Each number is 50 + 10 x the weight over its row's rms, rounded and kept within 0 to 99. Layers, rows and columns count from 0. The size before them is the row's rms in percent of the matrix's.

# o: layer 6 attention output (transposed), 768x768, rms 0.0244, rows 264-277,328-341,391-405,455-469, columns 576-671
# v: layer 6 attention value, 192x768, rms 0.0244, rows 72-85, columns 576-671
o391 087:47 55 45 41 48 50 44 54 61 60 34 52 65 44 43 54 46 39 46 62 44 33 66 60 47 47 73 62 46 53 63 52 54 66 80 52 58 45 53 55 42 40 46 48 60 62 54 62 56 60 45 54 56 48 54 53 46 37 54 57 45 51 47 40 56 43 35 36 49 47 43 53 65 32 58 58 45 43 48 42 35 57 56 35 44 42 70 56 39 49 62 50 55 41 59 70
o455 092:46 49 66 38 46 39 42 44 41 73 46 42 45 68 57 47 63 49 65 65 51 56 64 44 56 48 42 49 43 41 53 38 46 48 42 50 46 57 39 44 42 58 42 51 42 52 36 52 54 48 59 70 45 28 29 55 43 59 47 40 55 50 56 51 50 60 46 53 57 64 57 49 52 24 53 60 48 67 44 56 53 60 37 46 53 43 43 59 50 35 47 65 51 51 38 50
v72 106:66 63 29 64 57 37 30 48 43 36 45 46 56 38 50 40 40 36 53 55 46 28 63 51 57 54 57 50 44 48 46 49 61 47 34 66 43 49 40 64 72 57 36 61 36 53 59 56 48 49 61 58 51 45 54 61 34 67 37 60 54 49 42 52 43 57 42 31 51 40 63 57 53 43 50 49 50 54 62 41 48 51 34 40 59 58 44 46 54 50 46 50 48 59 48 30
o264 131:60 40 55 50 54 62 57 38 50 68 43 49 41 64 55 66 63 67 63 56 44 62 55 57 54 60 58 57 59 52 55 48 59 44 47 58 54 55 43 53 55 48 61 42 30 53 46 59 50 59 45 51 62 42 41 45 52 43 57 59 63 40 56 47 52 30 60 56 43 57 56 47 42 52 45 56 51 41 31 44 62 68 40 60 50 36 46 50 31 43 34 47 49 45 67 46
o328 084:51 65 48 63 48 38 61 48 57 49 54 36 43 44 46 24 26 43 58 22 57 52 35 65 51 60 36 35 48 38 58 54 42 36 61 36 47 57 50 50 32 52 48 71 63 42 60 51 46 42 49 57 40 58 34 58 43 49 46 44 44 66 59 58 53 50 58 64 43 47 42 56 57 39 33 40 40 26 51 68 35 48 36 50 55 50 50 47 43 45 54 45 46 59 48 40
o392 090:49 54 51 62 61 49 62 47 61 39 45 49 50 50 66 45 48 46 71 45 51 37 23 58 44 74 45 61 51 54 50 57 55 39 48 46 53 64 59 58 43 57 56 53 56 55 48 55 46 53 44 52 51 59 41 57 50 28 60 44 50 49 60 42 54 31 47 60 55 61 50 60 40 35 27 39 36 30 40 61 63 56 33 70 69 46 22 56 52 55 41 40 59 43 49 59
o456 096:48 39 62 49 51 63 53 45 47 57 69 52 47 56 50 62 42 61 39 51 49 58 24 59 37 54 56 50 58 47 48 49 47 54 46 54 46 34 56 51 59 48 59 49 60 55 57 42 29 51 50 47 52 59 61 42 61 47 54 52 48 54 48 47 41 32 63 67 65 64 58 55 60 54 64 47 60 45 40 61 62 62 55 58 61 53 59 26 48 38 54 50 50 42 62 43
v73 100:42 42 55 47 51 52 46 37 55 56 60 41 35 66 42 46 56 63 50 49 54 60 65 52 61 52 40 50 28 60 63 53 55 49 58 57 69 45 49 56 60 28 56 46 46 45 51 50 39 43 54 55 51 46 40 48 39 68 40 64 58 50 52 62 50 28 47 37 53 46 48 55 27 48 44 35 55 49 70 56 39 42 53 57 53 52 52 55 53 32 59 44 55 63 48 55
o265 104:52 65 45 56 49 43 43 39 40 64 46 52 50 31 46 44 39 43 53 47 50 50 48 54 34 42 46 57 36 57 59 60 72 56 49 66 41 60 54 46 65 67 52 60 56 41 57 48 35 52 48 45 38 53 59 59 50 31 23 62 30 50 46 51 59 42 47 59 52 60 47 59 43 63 57 56 40 40 50 53 53 34 45 58 65 56 54 37 58 65 60 48 45 38 49 51
o329 094:57 65 48 57 68 30 44 57 58 39 52 51 53 48 58 47 39 41 60 58 64 39 49 44 55 55 45 48 53 47 58 61 45 55 51 40 54 52 56 71 49 51 40 50 57 43 41 36 34 58 49 57 51 52 59 60 52 67 54 43 48 60 55 45 54 52 57 56 57 61 72 51 46 53 59 50 45 47 35 51 48 45 47 49 52 27 63 62 53 74 44 46 48 52 45 51
o393 096:60 44 38 48 65 48 58 67 60 46 61 63 43 56 63 60 49 34 64 61 48 47 43 58 53 37 41 39 44 39 40 52 42 46 46 34 62 57 59 48 42 57 35 52 54 55 49 51 50 50 44 53 43 55 50 43 42 46 58 30 36 36 37 45 46 52 38 31 67 50 47 50 35 73 48 49 48 37 54 65 65 61 30 61 52 52 46 43 58 64 29 59 32 39 45 51
o457 100:60 64 59 54 47 36 41 50 48 52 39 48 56 39 58 54 54 54 51 33 66 58 45 51 30 66 47 61 64 52 53 50 55 45 46 51 34 42 34 43 50 51 59 60 36 42 54 47 40 46 52 27 39 62 63 68 52 45 41 60 56 48 43 50 57 42 69 44 52 52 57 39 48 64 52 50 45 31 51 40 38 41 53 53 59 53 68 40 46 76 54 54 56 35 58 50
v74 105:35 58 52 58 57 30 54 62 66 34 45 69 59 47 34 44 45 50 60 60 51 21 53 42 59 42 39 33 33 64 46 61 58 49 51 40 44 51 52 55 36 64 42 68 64 37 61 40 52 48 59 46 54 53 56 59 44 57 47 58 66 34 45 38 42 55 47 63 54 38 56 48 54 63 51 54 59 44 34 36 52 64 50 58 56 38 53 51 44 52 48 31 49 48 42 51
o266 115:61 33 51 41 48 52 53 39 51 58 56 52 39 70 51 72 55 52 50 58 39 66 56 53 46 61 39 41 65 51 51 44 54 41 43 48 42 64 49 59 45 44 45 60 33 47 47 50 51 53 34 49 58 43 38 50 47 51 60 63 43 42 69 51 37 43 42 54 47 47 55 54 40 34 46 51 46 53 44 49 56 55 55 55 44 44 52 48 49 29 57 47 42 54 51 40
o330 097:58 36 46 41 41 52 59 53 48 55 56 70 65 50 51 63 42 33 49 44 46 60 40 67 43 50 56 35 53 59 52 73 43 47 53 60 45 50 53 47 39 39 48 48 49 44 54 54 54 62 49 52 55 39 58 68 46 44 39 65 41 63 36 50 38 42 53 61 39 51 50 70 51 33 25 70 49 38 55 47 61 41 36 58 47 51 49 48 53 49 63 37 34 47 32 56
o394 100:49 32 39 40 53 41 64 38 59 51 70 52 51 33 55 72 21 41 39 38 57 44 59 48 63 29 46 42 50 49 58 55 61 28 53 55 56 58 53 54 54 59 43 51 50 32 54 51 42 46 45 44 54 66 56 42 50 40 58 62 42 61 53 47 52 63 50 59 49 43 33 71 49 61 34 48 47 55 48 49 47 48 32 61 43 67 58 52 41 41 58 42 46 49 61 57
o458 098:50 43 55 53 65 49 41 32 51 63 53 48 39 36 50 56 55 48 48 63 54 61 48 44 56 49 51 38 55 48 49 29 27 45 52 70 25 42 47 51 54 45 50 50 44 46 46 60 43 28 45 49 67 51 40 44 39 65 50 65 56 52 65 46 48 26 54 51 45 62 53 35 59 28 56 52 58 79 41 46 53 60 55 54 53 52 38 53 50 36 54 59 46 58 47 38
v75 102:65 80 50 61 43 58 47 57 58 55 41 50 29 38 59 50 53 39 45 41 29 55 59 46 31 58 53 39 48 51 38 56 69 48 44 31 60 59 41 46 30 45 38 56 64 52 60 42 63 48 78 54 56 54 52 60 63 43 55 57 64 30 41 57 58 53 47 40 62 45 58 47 44 64 49 53 51 44 51 55 51 60 53 37 41 43 45 44 29 66 47 54 42 42 51 48
o267 107:43 46 48 43 41 62 42 30 39 59 47 67 51 45 41 52 51 42 47 56 65 55 30 34 42 42 44 55 47 48 66 49 54 38 52 50 40 49 30 51 42 58 51 42 53 40 49 58 44 57 38 30 51 54 43 60 63 54 64 53 41 47 57 41 48 46 49 49 48 62 64 56 53 40 42 53 71 44 44 48 44 46 34 51 45 63 56 62 52 46 43 59 51 59 52 52
o331 098:49 36 41 56 30 45 46 56 47 53 42 64 59 47 48 50 45 47 36 35 51 53 37 40 51 50 56 46 47 30 57 56 48 49 50 60 17 40 51 55 57 60 62 49 49 69 43 58 50 45 66 37 52 51 44 41 46 46 63 62 36 46 43 41 51 47 46 63 44 55 34 61 65 56 36 41 44 40 65 50 47 52 42 42 47 50 37 35 53 42 55 60 52 45 65 57
o395 100:32 55 65 44 39 48 43 55 60 53 45 61 60 42 56 46 53 38 52 44 48 48 46 43 42 65 58 43 47 49 55 64 68 50 60 63 41 61 49 47 57 42 64 47 50 64 52 38 46 56 56 30 70 55 57 77 57 43 44 42 46 43 66 42 44 42 63 71 42 55 43 64 80 29 58 53 51 44 51 54 50 63 44 53 51 61 44 48 69 33 54 39 72 48 51 58
o459 104:48 50 49 44 46 46 33 53 40 65 56 54 50 52 45 42 40 60 45 59 50 63 37 44 41 40 31 61 61 43 73 54 37 48 59 55 41 54 46 49 56 60 54 39 55 50 56 67 25 63 32 41 54 73 31 57 35 53 48 36 26 56 50 38 47 67 53 55 59 57 58 59 67 39 57 47 67 34 31 43 37 42 52 38 56 45 71 28 51 50 54 56 55 53 43 50
v76 106:56 51 44 70 41 58 31 43 48 26 36 37 49 37 51 38 47 55 59 35 36 45 47 46 56 40 52 49 18 52 68 33 58 48 55 58 48 36 59 49 50 32 61 45 45 61 56 47 40 55 39 47 47 57 40 45 49 45 49 39 43 39 29 55 63 54 52 50 39 63 42 27 37 52 42 36 57 44 48 28 56 39 40 38 46 55 46 54 60 51 50 49 48 53 38 44
o268 107:49 46 45 33 60 49 55 63 56 55 64 49 65 41 57 58 54 55 49 45 64 51 51 53 45 47 46 49 40 41 38 58 62 59 44 68 63 46 61 35 53 39 64 40 74 45 48 40 44 52 56 46 52 58 73 38 38 33 45 53 51 56 50 47 49 45 41 52 37 56 35 55 49 59 55 43 38 64 48 62 65 41 56 49 63 50 49 54 55 49 64 44 50 43 47 52
o332 096:52 40 74 50 53 62 48 17 63 48 49 54 54 67 31 44 61 67 51 47 64 55 64 39 59 62 44 68 54 47 44 35 59 47 40 47 40 79 32 60 48 41 62 33 33 41 51 44 51 34 52 60 51 58 36 42 62 53 39 50 61 58 54 43 60 52 44 48 50 58 54 34 35 55 53 50 61 51 65 63 55 60 50 62 53 63 47 50 32 47 40 63 65 44 59 45
o396 100:35 37 50 52 64 59 66 47 40 56 47 46 63 59 41 34 55 73 46 58 62 50 59 53 62 64 48 61 48 58 44 41 50 50 66 63 57 56 47 62 38 47 41 51 62 29 27 50 51 50 60 59 50 51 49 50 52 54 40 51 48 51 58 53 67 40 43 43 50 65 57 45 48 70 37 56 42 53 55 61 56 43 46 52 64 34 38 37 54 57 35 56 52 49 76 55
o460 105:54 46 53 30 35 55 58 66 54 63 66 46 41 48 72 69 65 43 47 32 59 48 50 62 36 48 47 49 67 42 33 57 57 47 43 66 57 66 40 47 62 44 49 57 42 43 57 53 40 55 44 46 48 56 66 41 40 32 44 52 62 67 45 45 39 47 44 44 64 52 52 61 31 54 72 28 45 48 66 68 43 48 60 54 53 52 95 53 30 50 46 44 52 45 63 54
v77 107:44 78 47 75 47 59 55 45 62 33 34 45 50 17 51 61 32 45 50 64 41 52 60 65 46 37 54 64 35 37 39 56 53 39 45 64 32 40 49 71 58 47 65 53 44 59 63 41 51 49 52 62 48 38 58 38 47 40 44 43 33 60 33 41 58 61 50 65 38 49 41 54 67 60 30 37 52 51 48 46 34 59 50 28 59 50 55 42 47 43 49 45 56 42 42 47
o269 110:58 59 56 53 50 43 47 69 45 65 68 53 43 69 60 30 63 52 54 64 60 36 35 44 52 59 47 55 65 40 43 40 59 62 54 51 51 63 55 37 47 50 57 42 42 55 48 61 55 46 45 42 40 39 69 54 54 48 48 53 57 33 60 52 49 34 44 48 55 54 39 37 53 37 40 49 48 68 52 57 68 46 51 50 47 44 39 52 53 38 49 66 57 47 61 61
o333 107:60 46 31 55 50 40 41 55 41 55 44 47 60 69 47 35 32 36 55 39 63 51 56 42 60 43 59 33 46 68 51 44 28 63 75 35 61 46 56 64 42 58 38 53 52 56 46 46 51 62 55 44 38 57 51 80 34 47 49 52 54 55 56 44 49 60 59 42 37 63 34 47 65 61 51 45 41 22 59 41 66 52 34 54 54 51 57 62 65 44 53 37 60 56 66 75
o397 096:41 52 46 47 57 54 43 58 38 49 55 57 68 71 49 38 39 58 55 50 47 62 57 53 50 38 47 40 41 52 52 39 36 70 76 43 63 58 51 61 47 56 65 56 50 53 53 52 60 48 44 47 50 64 50 49 39 50 48 49 55 42 47 45 55 69 44 42 50 70 41 52 41 66 45 45 52 63 43 53 60 65 56 63 59 54 47 47 55 50 60 62 49 51 66 68
o461 102:43 43 58 46 57 41 53 55 57 45 54 49 37 62 63 43 55 54 50 48 56 47 31 50 51 55 57 50 68 51 53 52 58 60 58 37 53 50 43 58 62 61 50 55 56 58 53 57 38 48 59 44 51 62 68 56 53 61 53 40 65 44 53 49 38 35 43 49 64 69 59 26 73 34 60 67 63 50 57 51 71 35 41 63 57 39 52 52 63 36 54 40 52 52 55 60
v78 105:49 63 40 38 46 34 58 50 51 40 47 62 37 40 43 49 42 42 51 71 58 51 43 54 51 53 51 50 51 54 53 43 53 44 41 42 64 40 51 70 55 52 50 56 47 44 43 49 46 69 37 41 54 43 29 62 37 33 28 60 67 46 33 45 57 43 41 66 57 50 51 56 44 58 48 48 63 46 50 57 52 58 42 73 50 53 56 58 63 34 42 47 34 66 60 56
o270 107:42 55 43 54 72 40 55 50 42 62 62 53 37 47 61 47 39 60 42 24 39 65 62 39 41 45 35 40 51 41 47 55 56 38 52 70 51 50 50 41 60 40 45 52 45 42 60 45 51 52 49 71 70 38 58 38 52 58 46 61 37 54 58 67 54 36 57 61 47 49 55 61 34 63 43 37 37 49 44 45 40 37 51 41 34 59 41 47 48 57 45 55 37 53 56 60
o334 096:41 42 46 67 40 55 52 53 54 47 53 53 40 43 71 47 58 59 42 54 42 49 63 49 54 41 47 56 36 39 52 34 52 50 57 53 37 54 59 42 60 38 71 53 40 56 55 51 44 45 42 71 61 40 37 36 60 69 52 45 60 51 52 65 62 45 49 59 60 47 66 54 39 34 37 61 46 27 43 40 23 41 55 52 52 45 47 48 36 49 46 42 35 43 58 48
o398 100:51 57 37 46 41 46 58 63 39 47 57 37 33 52 50 58 53 61 49 49 51 52 53 42 48 53 39 45 44 43 39 56 54 43 64 52 31 49 51 33 55 49 63 60 20 31 59 50 50 53 45 57 53 51 44 27 60 63 56 52 51 41 50 68 65 51 53 50 40 31 54 48 35 48 41 56 31 55 49 45 48 44 51 49 37 59 43 40 36 24 52 45 17 60 44 47
o462 109:55 45 54 32 49 57 38 53 48 55 73 41 48 51 56 49 35 45 34 17 44 40 48 49 46 43 49 31 63 60 43 66 56 47 51 63 43 48 55 50 63 49 39 75 42 57 45 38 30 50 48 54 63 57 77 48 40 61 53 66 39 65 57 61 43 41 58 54 49 62 61 57 42 70 57 28 40 48 62 67 45 43 72 53 41 61 68 40 43 62 65 48 53 64 65 64
v79 098:57 57 56 55 45 48 53 57 63 58 48 44 48 52 59 58 53 43 45 40 45 40 38 64 52 55 52 51 33 42 50 61 70 34 38 48 51 32 42 45 45 55 51 45 48 52 33 54 27 49 43 64 58 46 54 59 59 53 46 45 44 59 48 51 55 35 46 44 45 49 69 61 42 55 40 55 61 55 51 53 40 52 53 57 47 42 44 44 40 46 60 45 50 51 45 52
o271 108:47 56 52 58 54 67 44 46 58 43 50 53 43 55 35 33 63 51 59 70 47 50 70 32 48 52 52 55 43 67 52 43 42 48 30 47 43 53 46 71 40 46 40 62 41 59 53 44 56 48 40 41 20 58 37 56 58 43 49 39 46 50 51 39 66 47 50 64 62 43 57 59 60 50 49 56 47 44 48 51 46 45 37 42 43 51 54 51 50 59 52 58 52 54 48 66
o335 093:45 51 57 42 57 48 57 52 48 56 58 65 37 48 49 43 64 48 44 47 44 53 45 58 46 45 41 59 58 49 51 60 58 59 50 39 71 48 42 47 45 64 35 55 48 48 55 53 47 46 54 43 44 58 44 55 30 55 56 68 33 47 68 45 39 59 42 59 35 52 61 39 52 31 53 68 48 46 54 58 53 59 52 40 35 47 45 52 48 51 41 36 38 61 47 22
o399 094:46 44 51 50 58 50 61 61 51 61 49 49 59 40 48 40 58 42 44 57 39 62 54 64 58 48 42 44 45 51 55 48 65 58 28 48 64 53 58 58 37 56 43 50 55 54 55 50 47 47 44 54 31 56 47 48 45 55 65 51 35 52 50 53 46 58 38 61 52 55 64 52 44 28 57 56 37 75 40 52 56 60 61 38 55 36 50 61 45 34 66 56 42 44 33 47
o463 094:32 47 53 30 41 65 31 55 32 44 68 54 55 72 39 36 46 47 45 56 46 52 51 36 48 59 49 53 52 62 60 61 43 62 61 48 46 52 55 75 55 56 44 53 55 48 44 48 48 50 55 51 20 62 51 41 44 54 48 42 66 62 53 47 52 50 57 70 58 57 40 51 59 40 44 56 55 39 58 46 59 53 42 55 50 46 54 44 53 54 57 52 52 49 56 57
v80 103:45 45 57 75 46 31 47 45 76 38 43 46 64 39 50 49 55 50 53 18 47 29 58 67 36 59 67 41 55 51 57 50 61 48 55 50 52 49 51 39 37 39 56 59 48 46 38 44 48 50 51 51 52 42 63 46 35 53 51 57 28 46 45 60 55 42 48 32 49 39 67 56 36 46 46 64 54 46 57 77 41 51 23 45 46 48 40 39 41 49 62 56 53 62 46 46
o272 102:67 38 45 53 57 72 43 49 56 36 61 53 40 71 57 45 46 50 38 47 60 45 47 48 46 56 41 53 69 60 59 53 44 45 41 36 45 44 41 53 59 50 58 37 52 44 56 58 49 48 55 40 37 65 46 29 55 41 44 66 73 69 58 21 62 27 42 53 50 27 44 54 58 57 58 49 64 46 36 46 46 41 42 56 45 31 73 43 49 48 54 35 40 55 46 68
o336 105:64 40 65 51 46 51 41 47 52 61 46 63 57 42 49 59 50 57 47 61 45 61 51 59 43 49 39 55 53 68 52 75 41 43 40 63 32 57 56 45 51 32 63 44 47 59 57 64 54 57 57 56 42 51 42 50 53 49 51 53 68 47 34 53 54 37 57 60 52 45 38 46 48 33 55 67 53 63 43 51 49 46 65 46 56 52 43 54 49 69 44 46 60 45 41 44
o400 093:65 55 65 36 51 53 45 52 50 55 52 61 40 51 45 53 58 54 44 59 58 51 30 50 40 60 36 56 80 46 58 68 42 45 54 47 40 64 59 33 48 37 57 56 44 70 66 62 52 46 41 49 50 42 38 43 57 49 73 47 70 50 31 45 53 48 45 47 47 24 43 42 61 45 62 53 44 53 47 51 59 41 46 65 48 59 56 47 45 47 35 43 64 44 50 46
o464 101:76 39 51 45 74 69 31 58 50 53 62 39 28 67 54 53 62 54 38 56 55 48 38 52 50 43 43 48 57 39 52 42 35 50 49 51 39 37 39 58 59 45 41 31 38 49 48 51 40 33 44 37 39 70 54 39 39 58 43 48 64 63 48 36 54 48 60 67 63 51 45 52 52 51 71 43 48 43 44 41 60 63 58 46 62 34 66 50 25 60 52 42 49 44 55 51
v81 102:48 28 57 43 66 43 42 47 46 37 62 52 59 68 58 47 49 53 53 53 66 64 40 49 40 57 36 51 48 44 59 53 41 48 50 40 47 61 47 48 55 42 56 47 49 44 61 35 71 45 51 56 64 53 34 37 53 33 40 67 59 45 55 42 42 64 46 33 29 58 50 39 70 52 46 31 38 42 37 48 37 58 41 45 49 46 63 54 42 53 55 48 46 45 69 43
o273 097:63 57 37 43 33 48 48 44 44 52 44 60 47 20 74 68 59 58 51 45 54 47 42 64 47 47 58 57 55 50 54 62 41 63 41 66 61 65 60 54 47 63 33 44 42 48 43 50 46 60 56 53 48 47 54 58 41 46 61 45 19 47 62 50 52 63 66 50 61 53 32 51 51 63 70 41 58 64 44 56 51 32 60 50 43 39 51 45 52 58 53 47 46 50 43 53
o337 101:36 54 63 53 52 63 57 37 48 53 37 45 57 53 31 39 64 68 55 52 32 54 67 34 64 64 63 42 34 44 44 53 71 36 38 40 46 45 56 45 45 35 58 62 55 59 59 51 51 50 59 50 45 61 56 27 39 51 68 50 55 54 63 47 68 34 48 55 48 42 64 48 46 51 59 52 56 34 45 50 49 50 62 59 52 52 53 35 40 33 51 46 44 52 64 46
o401 103:49 49 45 45 27 48 50 35 52 46 59 48 46 60 39 48 36 54 49 48 53 64 67 33 66 34 52 62 47 50 43 47 51 52 36 36 51 40 49 62 61 44 42 40 57 59 61 63 41 56 59 37 46 68 68 56 46 50 51 57 38 51 66 47 47 56 61 68 43 51 41 65 40 62 49 50 59 31 53 62 42 47 72 61 54 43 62 39 45 54 54 52 35 62 68 57
o465 105:62 72 38 57 31 47 54 51 60 47 54 72 56 24 50 44 58 52 50 72 51 47 59 51 46 40 51 29 53 56 56 55 45 56 46 67 64 49 57 51 35 65 42 43 70 54 50 41 55 44 54 51 46 36 40 58 52 58 65 56 30 73 53 54 67 27 54 54 46 46 45 59 62 62 45 54 59 70 45 56 66 42 56 55 28 61 17 50 71 45 42 45 59 33 39 57
v82 104:48 37 37 65 39 55 48 71 50 39 44 58 56 45 37 43 44 51 55 55 47 40 53 41 39 42 30 59 45 40 41 59 41 56 48 53 42 66 57 36 49 67 40 41 57 65 56 42 53 54 64 51 40 55 36 33 58 55 35 64 53 56 59 44 54 45 61 58 64 42 49 53 36 62 46 54 58 41 46 50 43 63 39 50 50 49 49 59 38 51 37 32 38 57 44 38
o274 105:47 48 58 43 48 41 56 46 52 71 42 40 48 50 56 60 45 56 61 45 65 68 27 46 53 41 60 50 43 36 48 49 45 56 59 59 50 51 56 58 43 41 55 57 43 50 46 54 53 52 51 57 74 25 49 48 49 62 94 46 58 55 47 47 49 64 44 42 50 64 64 38 33 53 28 48 36 52 53 37 51 59 56 43 49 51 39 64 54 52 56 64 59 46 54 61
o338 096:52 41 28 47 40 47 53 68 55 56 52 58 34 47 63 56 48 34 46 57 49 47 47 70 58 47 60 38 47 54 45 37 43 49 43 49 38 55 50 52 44 40 53 45 55 65 46 61 45 69 44 46 52 49 64 53 47 42 63 40 69 39 52 64 56 52 46 48 51 41 55 67 54 47 33 61 49 27 56 34 49 34 48 36 48 63 40 47 56 52 63 45 38 47 36 74
o402 099:46 44 43 53 32 29 55 52 53 55 52 36 52 27 53 52 36 45 59 42 70 42 54 48 48 29 57 58 31 52 59 45 64 43 43 51 54 38 44 52 60 46 54 54 59 33 42 59 50 55 31 45 56 56 55 55 39 54 56 48 60 53 43 48 48 70 53 39 58 55 48 57 44 49 40 52 37 31 43 51 36 55 41 44 50 45 51 51 66 55 55 44 41 46 57 51
o466 100:55 55 45 40 47 42 50 53 48 56 62 53 47 53 52 38 48 49 44 38 64 49 26 49 58 40 55 47 58 39 60 47 40 63 64 55 52 39 51 59 52 46 36 65 47 49 57 64 40 45 56 48 67 37 67 66 40 51 73 49 66 67 56 40 39 59 43 62 56 62 62 49 62 66 52 40 40 49 60 41 43 49 66 53 37 51 48 42 59 54 66 60 60 57 53 66
v83 105:65 32 57 30 56 57 60 39 58 54 38 59 44 53 56 55 53 27 47 49 46 51 74 56 60 62 37 52 23 50 56 33 62 41 56 68 60 39 58 35 35 31 41 41 35 59 44 69 38 59 50 43 55 44 41 57 65 48 47 49 59 58 52 68 56 46 37 51 56 56 51 38 54 55 53 58 51 53 65 44 50 44 42 51 48 49 58 50 61 55 50 26 42 53 40 58
o275 112:36 55 60 63 58 41 54 50 62 49 57 56 60 54 42 46 32 57 43 43 66 53 56 63 47 47 76 47 55 36 44 53 48 46 58 43 55 44 48 59 62 61 51 68 81 63 67 43 45 32 54 47 54 69 54 44 61 48 56 46 55 70 54 41 62 49 46 46 50 65 45 65 41 56 51 44 57 47 41 50 59 35 68 56 52 64 62 51 59 44 72 66 47 50 65 51
o339 100:37 53 39 36 55 56 51 46 68 51 63 57 32 44 49 55 50 58 38 60 39 32 48 57 46 44 37 49 62 40 57 52 37 61 32 33 69 53 43 52 59 64 47 52 70 57 73 43 42 39 58 57 45 58 52 53 55 64 57 56 40 50 62 44 40 60 47 62 46 37 61 50 53 46 45 56 54 67 59 54 38 60 77 38 58 50 52 62 46 44 41 63 45 50 46 36
o403 096:49 48 53 55 60 52 47 44 65 52 42 65 37 40 47 51 37 61 37 49 39 51 51 38 59 47 54 66 45 49 53 34 48 53 52 40 69 50 40 47 52 65 38 50 61 49 58 70 53 43 41 62 47 47 52 37 52 42 58 48 45 57 49 48 58 45 57 54 36 45 52 47 37 42 43 55 49 43 61 43 47 64 64 50 46 58 81 67 48 35 36 68 24 52 56 39
o467 101:41 62 53 40 49 29 42 62 36 57 63 62 54 56 52 46 65 62 34 47 57 46 47 48 44 34 59 43 61 21 57 67 45 45 38 46 62 49 58 61 60 54 47 55 67 56 63 41 46 38 66 49 49 66 60 54 49 53 54 48 51 55 49 36 58 60 53 50 57 55 52 65 43 45 59 39 49 70 47 61 45 56 67 35 48 56 70 29 54 39 51 70 45 37 63 55
v84 104:49 35 52 33 49 59 57 47 46 77 40 49 57 36 54 48 64 45 49 37 55 53 55 52 53 33 59 50 52 28 29 41 65 52 47 34 49 49 51 40 47 50 46 42 64 36 34 57 50 55 49 40 46 55 56 39 50 59 22 52 48 60 60 42 50 68 65 59 51 52 47 66 61 58 61 67 48 50 50 57 36 58 57 49 45 48 53 48 54 71 46 32 52 32 44 59
o276 106:49 60 52 48 41 48 43 45 50 44 53 69 42 42 38 54 52 43 54 51 45 32 36 62 47 50 44 63 51 54 50 65 66 53 66 54 50 54 50 47 53 53 48 57 65 51 53 39 40 45 44 62 41 46 74 52 62 44 54 43 51 52 21 60 47 53 42 46 55 45 52 50 58 50 34 53 45 45 65 57 50 35 47 56 65 49 36 54 46 51 64 62 32 58 31 63
o340 090:48 42 43 42 48 40 40 53 44 48 53 38 42 51 51 49 37 51 55 36 59 57 58 61 43 58 67 57 58 35 54 54 52 50 68 46 40 41 40 50 51 39 61 47 24 55 55 65 63 49 35 54 60 40 45 42 56 56 67 41 65 36 43 56 43 47 38 46 47 54 50 43 59 47 45 47 53 38 30 53 34 58 49 48 58 47 46 36 53 53 50 53 37 59 64 32
o404 104:48 57 55 40 53 49 53 32 40 45 51 41 55 50 48 49 42 56 52 54 49 55 71 43 66 55 62 51 50 53 61 49 37 77 68 60 53 36 55 66 50 36 47 34 51 57 49 54 68 63 53 46 65 41 55 51 58 66 60 48 51 27 49 69 41 43 42 43 52 79 67 49 57 49 38 58 66 48 33 41 52 56 63 46 49 57 42 32 52 55 60 61 29 64 49 58
o468 107:54 65 48 59 42 52 54 45 61 30 55 57 41 52 57 47 36 54 50 65 47 38 36 59 43 67 43 39 55 48 60 60 53 46 62 54 50 52 44 50 36 61 50 62 46 65 49 45 57 35 64 66 38 21 42 55 51 55 63 42 36 49 39 60 53 48 38 45 46 51 70 45 50 56 36 58 45 37 45 57 56 27 42 63 50 42 20 71 46 46 47 61 38 51 30 51
v85 107:38 46 43 42 40 66 39 49 67 51 62 45 62 27 48 57 35 44 59 50 58 48 43 51 36 34 43 54 49 60 36 68 39 67 45 51 41 57 42 52 86 43 48 43 59 63 69 42 59 30 42 61 44 56 47 52 54 48 53 60 56 63 47 34 65 52 50 52 43 53 39 67 53 66 56 58 45 45 50 26 62 44 44 72 58 48 42 46 50 60 48 55 47 37 55 54
o277 108:37 52 38 64 64 35 60 52 37 47 44 49 60 39 51 48 63 54 39 43 64 38 34 54 53 58 52 59 54 48 37 60 42 68 86 54 43 51 61 49 18 56 50 45 63 45 37 38 61 49 63 43 48 40 61 46 53 46 54 47 38 33 49 43 49 52 50 43 65 44 39 30 43 33 37 51 42 60 56 65 53 57 57 47 38 59 41 56 67 45 64 47 70 48 35 43
o341 105:56 44 18 40 39 35 47 49 53 57 51 33 55 55 60 56 46 46 65 37 77 62 51 38 65 48 47 55 35 51 48 38 43 41 64 41 47 51 40 58 54 52 47 60 43 28 45 39 48 59 50 55 59 39 49 52 69 49 52 36 62 60 49 56 42 60 53 45 59 62 40 49 52 61 37 42 60 31 55 54 37 40 29 48 53 61 56 64 52 50 61 43 40 51 47 63
o405 102:50 47 41 49 51 34 56 45 33 55 45 54 74 56 55 43 39 53 53 38 64 47 52 25 50 56 37 49 48 52 64 43 34 53 67 47 52 49 40 65 51 45 39 50 60 34 23 40 50 63 62 51 55 59 56 50 58 46 44 34 53 52 48 50 48 47 52 30 59 71 36 52 45 52 54 45 63 45 53 52 51 47 36 57 65 61 47 48 58 41 55 63 49 50 35 52
o469 101:44 56 28 45 61 42 59 51 42 50 49 70 42 29 66 58 49 62 43 41 59 64 49 55 56 58 50 43 48 39 58 62 32 54 45 48 56 50 53 55 25 72 42 53 58 37 37 41 55 42 51 48 48 30 48 49 54 59 46 56 30 43 48 54 34 42 37 59 55 57 67 28 54 25 45 56 45 62 48 65 65 52 64 35 37 45 44 48 47 47 55 41 50 56 22 41